config.yaml
n_layer: 13
d_model: 64
n_head: 2
n_kv_head: 2
head_dim: 32
d_mlp: 384
vocab_size: 32000
activation: "squared_relu"
norm: "rmsnorm"
norm_place: "pre"
norm_eps: 1e-06
positions: "rope"
rope_base: 1020.0
rope_fraction: 0.25
qk_norm: true
attn_scale: 0.324
bias: "all"
tie_embeddings: true
parallel_block: true
extras: ["local attention windows", "paired heads", "shifted keys", "value embeddings", "hashed n-gram embeddings", "a smear gate", "capped logits"]
init: "uniform"
init_std_qkv: 0.0789
init_std_o: 0.0979
init_std_up: 0.113
init_std_down: 0.113
init_mimetic: 0.7
optimizer: "muon_hyperball"
lr: 0.00758
beta1: 0.95
weight_decay: 0.0
lr_head: 0.0174
warmup_steps: 0
schedule: "wsd"
decay_fraction: 1.0
decay_shape: "pow"
final_lr_fraction: 0.0
batch_tokens: [16384, 32768]
seq_len: 768
doc_mask: true
train_tokens: 179600000
steps: 7603
dataset: "wikipedia_en"
Each number is 500 + 40 x the weight over its row's rms, rounded and kept within 0 to 999. Layers, rows and columns count from 0. Numbers have three digits each. The size before them is the row's rms in percent of the matrix's.

# layer 2 MLP down, 64x384, rms 0.113, rows 0-63, columns 320-383
106:453526434534460541540476515490490483496486485514475479484581495498453448529509519491501478498500485431510456543542555485507447535523531554511449521456525442449422470580519547444443470457523455
101:521561507503558498553489515434489480488472530489554435454511442512490504487479482460496516538461421483522494484496565511564508504485543490542532513554489550498504500447501508466524511524564449
093:523520374544483455492521493467469501492465508512501539504512514432512500521509528501527561483582491477501488451612453479511446419492459458529460518469515559516467480566507474484474460544469515
101:438491496464527607552444451533473476539452549489559515521548507505482479438506501480461571569517470580448402419488445492502516404486531466516482575559485517580505486518504479492481508556441450
093:517553591474509552449468498461547539566484479493530526397532533431530529522429428514470550542520510495461556479462533520512476455474567536556486582457494483478421521474486503582456527449447447
100:481571569523511570471565544412543475525489471509563430419465443510472493479558466499523530474461420526526488502468445515483498532515528507523456556474496442441472520522512484457535481516496519
096:459491406531421526592533493449507449541495526531592514554482570558514523513479487490504419448511458457507478485577482457480512537473478497521489564482524517507539476422463502485407535413480510
108:541530406495544401537487517419499467524514521499492540546480464467594510439592503463495513505443402510493491489441535449487447480493445516569588437482501523475505490493426533425519531541578522
103:479470501511532525558436455463464468532465513476443474394525527482494426493555617496513553453569496464457491507492565462508539518535383537498446496515522499495550472451376504465495477519503527
104:504488532450487522561511432507503455496513490482511500473483570504495470454498558458478501506476561477463473533507498530406436439460519506553535544487507445482517501520508467526510466464477511
094:469518472525539532504578493536531510488428495500446530464457456514472493577525542459475517519466525569435573496485455470484519405508474505493520480550491523553403543507459447548482470421434505
096:526471542502492550512506542426474494516550524491464480557510469443493448517407538553487528504491381560487528483518492534491460502473453463495503386585468486494595491473460427580513488558556487
098:518508454495515501560463550476434492482475486543438508502521504470519477527507475461511531471459524510572462498555517465539481567478486472543448584474513499502413525433504483480575497525497489
103:514487521482542455462487517552467546466529495545437471539459519523440590512377523491508491439507532453558461508466556450561541415498437505494530530604478549473551527491571522494532478487431474
103:535457556510499470517493503531471557519456524507487469512520544394532523456497503504507459446485551508501469536452541499453508587506363477546546535455489522513553467555499419447473511433412509
108:510391467449517502504484482508512546496525418514486575485537541486466499437482550483449532482461537464453474567489475491509597622491480475577540523431466451504463523512514577513541535402460472
096:466550463450479431503495494496479559497534464487539528478496525485473520422609497446507553459493570549466444533533554479550516450524493444518551472554516570500465458501429504452538497537532486
094:524441487497493522527526473528475509499547514512498490583424627545448571576419508516495505453467430533596505493546507496551489467498522455510469460390495500472487483489434497496565519450491448
100:467485540519481419475423472490540535531518511525505517501510627394511518518434509510559515501470471497548497461457498577538459457519528480487491418543494551442449496562535517493496498545473522
101:476478526534535515507466518444505494496461523528527540529397530507516532524534443540492537459496469373508586416409518524517514554501475463417548472540510528546544524501463524480415528472493499
102:475517455473525527489492527459534478497551453497513516470521628546466492572545487463513556478402487451515539452483516581456581493500453505514547557404508520502484504506508483572547517518478481
099:484457627509561541508502525544507538502510545453416481434456513517438542445488492483473536448485543493530522555498528451545490462496471580503483446542479564528475517543508579493522503496495547
100:551461569487515453516515497530474503473460464444530541470452460539537513452493526509474439489463521456415483481485524502551492460491481428547534505537509441506485483463514395457484504491457516
088:474511567450491409467506495483602499479420563509577512422533467566564515478509530500499534482455498468547556501493558448529505575507464539442480470618514466495492485511557525436512503488603501
097:475499398513533523475520501568538547506479548474539463503448446468415561480531534470501558503575470551476476510498554499514531480508533516459471514553512488521517474491450452499571504483551538
099:456482484484493473511532524444432543487544460501515447507485499555458540474590511527479494495394529481439467414476515496470561495488458506508442453402498525450523532575515516507552487445471494
096:441525451470451481487495488512470549525562465438479588504530520490524486444433510458473435478491475534526484507486472465450564478462480502480592456531510460442430476522513528528495557505503505
101:507504523520534450501463463530429414494399549508534456534563489456506490484583464469487530506521479508492496456542510478530467535498404527499525469507492532449496465517554476509617484434494469
102:420507516486523470472503520466547453500481453484475523536494519525493440559486482528525501525513431519520519447473540469514403477509529518531453568520526555535481528470435496520437526492496450
101:529441513498514496549465484465456523501409572531507457522545544535486489500484565421505468501511512519506447586492515581429543507492497486531517477480484527559456507521524438386465463522475518
100:477489526542554474563526543480498511523490551567451447501474571518502493539516500531538480525464523485493535479457451516487498480515524528472435513530508482449512522516522506492496501502495495
105:507597574546517475535515560439477540470511447464501462552531479461471537479612519452509522483461494534451487544441525527475517483464516543517512463544498414547502517481623572491484537532556534
098:491471439488520531500524446496433501499476473425517481519530416525441577458451446406472464472480469491506471478536489470502492526469474510490511573416496525493524492489499501422519586560510508
103:544516544483479542522525493467464586522569503519494514460518502564454514503526549498450566487514510529545424532498497504573484469479512468588505468479506550479505513446524466439504478504486490
099:569571467506539485480519479531459527518589482461583486493494503477452540473481570509478425528482524504405497457549538468455474528480550549522509547555474469506480501474519522471435629528470440
090:498565485512521484518523452427486463499432443542443487455555513538545541475392453559524527550516508531462533523528496474572545507503453519472490406478500468461472487594498479513480510527498462
102:521533562479452525485448536481474607489530508500531491467501472519510551517483588486484523522417481389480505481507534461480477551523481518501456467481456563474544521486493548509472449547534549
100:454492491551527532501556523445553464514456479536471491404447509491508510546579466508538532569459506427447498536487465479591473500505570572483482475381511546484501507480470492565480483512497510
098:443564521478511548483497477475475507525491500521543475497505520492481543499516559529494426485441521493524496571566579501511538484531542469490533470538508549504508509435573475458458549435531538
102:450505490492422583459452484484478485507479528524457477507492466549514401463511545454501480557542528469525486543472453557453497518513388471484530521452505460469525490472509433486478467617517435
106:418497540509465456534513524534508480485434491514546402624439496503470494533480433509529555475458484401522552529486533437458467544509498492470544495469514481573425520535546479533537476542500502
095:512405492523502464504474493496425482530555453532520517574487504534520424496486481518536503480549546566500571582559485509544489487502462511462491584513509510483496493504496518535472489525562470
095:555537494510545487497515475534539550507493501470472532456471465489568455487464585478490518510496448537547483477571511511581472498517533494488503431479482481537503498468476475536445490541485490
106:489553545453478443504513505454537468483485533497488505478549526484552496488483539520451546457505608454490545523551478574537508447477496491546514457485492561498543508548434528488466503560475504
103:555571546518497470519460520490460455514517548459524529477495496466547548427531584487495532489463552545447440421563461482410462545484521534527496516393481465467538465467458518499467526499479472
098:509523522489491481524458492498528455497464513533463539481481486502499470503532498449539482499441447519445560456447446533479458448506498537541480548483537491511477498544539510453563494538551552
100:469503497560506488548504542459517461472443487548477492393526414424513477525533479499507504511481461479524539499520505446462545514538484468461561538486519484458465504536464542451467466531529558
099:514528509493460424427510498479527536468503544420522453511567529372433487474491467570519530467533528572455512468479574474524422453502487505517435497506486476493512507440506498462506508531532580
105:503479447503518519517472547544406520489526491476530448536484497429510479512533412465444491515506427498479522505493574514487507457509486504509504476523488454487533513528478482501475512526454511
093:517534574541483534598541566497572431495483516435497502445515579491500468485459476454526510435491465471512487526509501458527482421495513575541553513539526530505460544535458588557467424462585504
103:453528515525527530552473520527519525487518519470524418464523486561540514477544506529467501457488480468498451604488463521463538631479525521477488477478542462548561533453539534514515517561556537
095:452461490552598502554503494485516457510462563509504530579505535426561473479494456520517505508438573404550476500506489455522504515493495576460525499489519565463522503522497522549458476481549455
101:517513519431524496506515520540503519482592494526486446530508493478367493561547522580519487504464546435588539573490524486490482448500489463425530448404520536497479522531446448506507484488479484
107:550462389472481479553432487531457517531526506436496479523496555558417496525579559500469514447516624477519450489492556520509526474489521502513543584476475475511523478555522531507491499493445485
109:540515501463507490529453441510507552497604523533561481495524513482507557475565542488429528435468493446464480454509476448550501457493507480520492526511466519512481461556582533526540503469498413
093:487486491465487515477512483440415522451370538485428532463534540445538494515509504476533551481459438466473532544572506492463576430486471517565553466540509542512514510537497543508477528485435488
102:514507517530572507515485502478439469466492513544477456542568499505495450495458510494529535530485463398530551552476510514488452486501449493403527423481505531461560499474533500495529489523453493
110:462503509478528506482488443555507483476480538453467473582467445478517552492553511508468505501563518498481478465544473590481498520510514482498479480565499495475540451505493552504477514511476483
094:463501571493520533531452497483523457504502523507508451446549492440423478523484468503503429531453536516508475486518488538432522502486543496512490580506463477527421489535539463515365454562490491
100:514520517500528511489545497484499478496475476486472552531388522462452484505584517574502521557507583467485540467505474541404520499494447485488469527491512547542475490574519568508451502463565465
099:514489522488467515471546486431500522492457489532499482492419507425418535515428492531519503508526561560547464377488513551588599535530506554528517420569503458507485500503506513444502484499500574
100:470511540536542489493511548539484449498603545434480507473481529480461547502507558477516503545544544434463531538519572506474525525510550529433512576487497489497478480448423568537501401485496491
100:493415463482504519512496417519492502505427514536533566519511542408433546562484550509466416461549526535482504438585585518422468541510507518517456480486544448473461501510482462401527542594503414
098:572535458492489489584527488525467517474509517486514582497463523536442485506507424511482482577492592514504528469461628521479484477492521468592522499558475430512464510479465475567446515527528468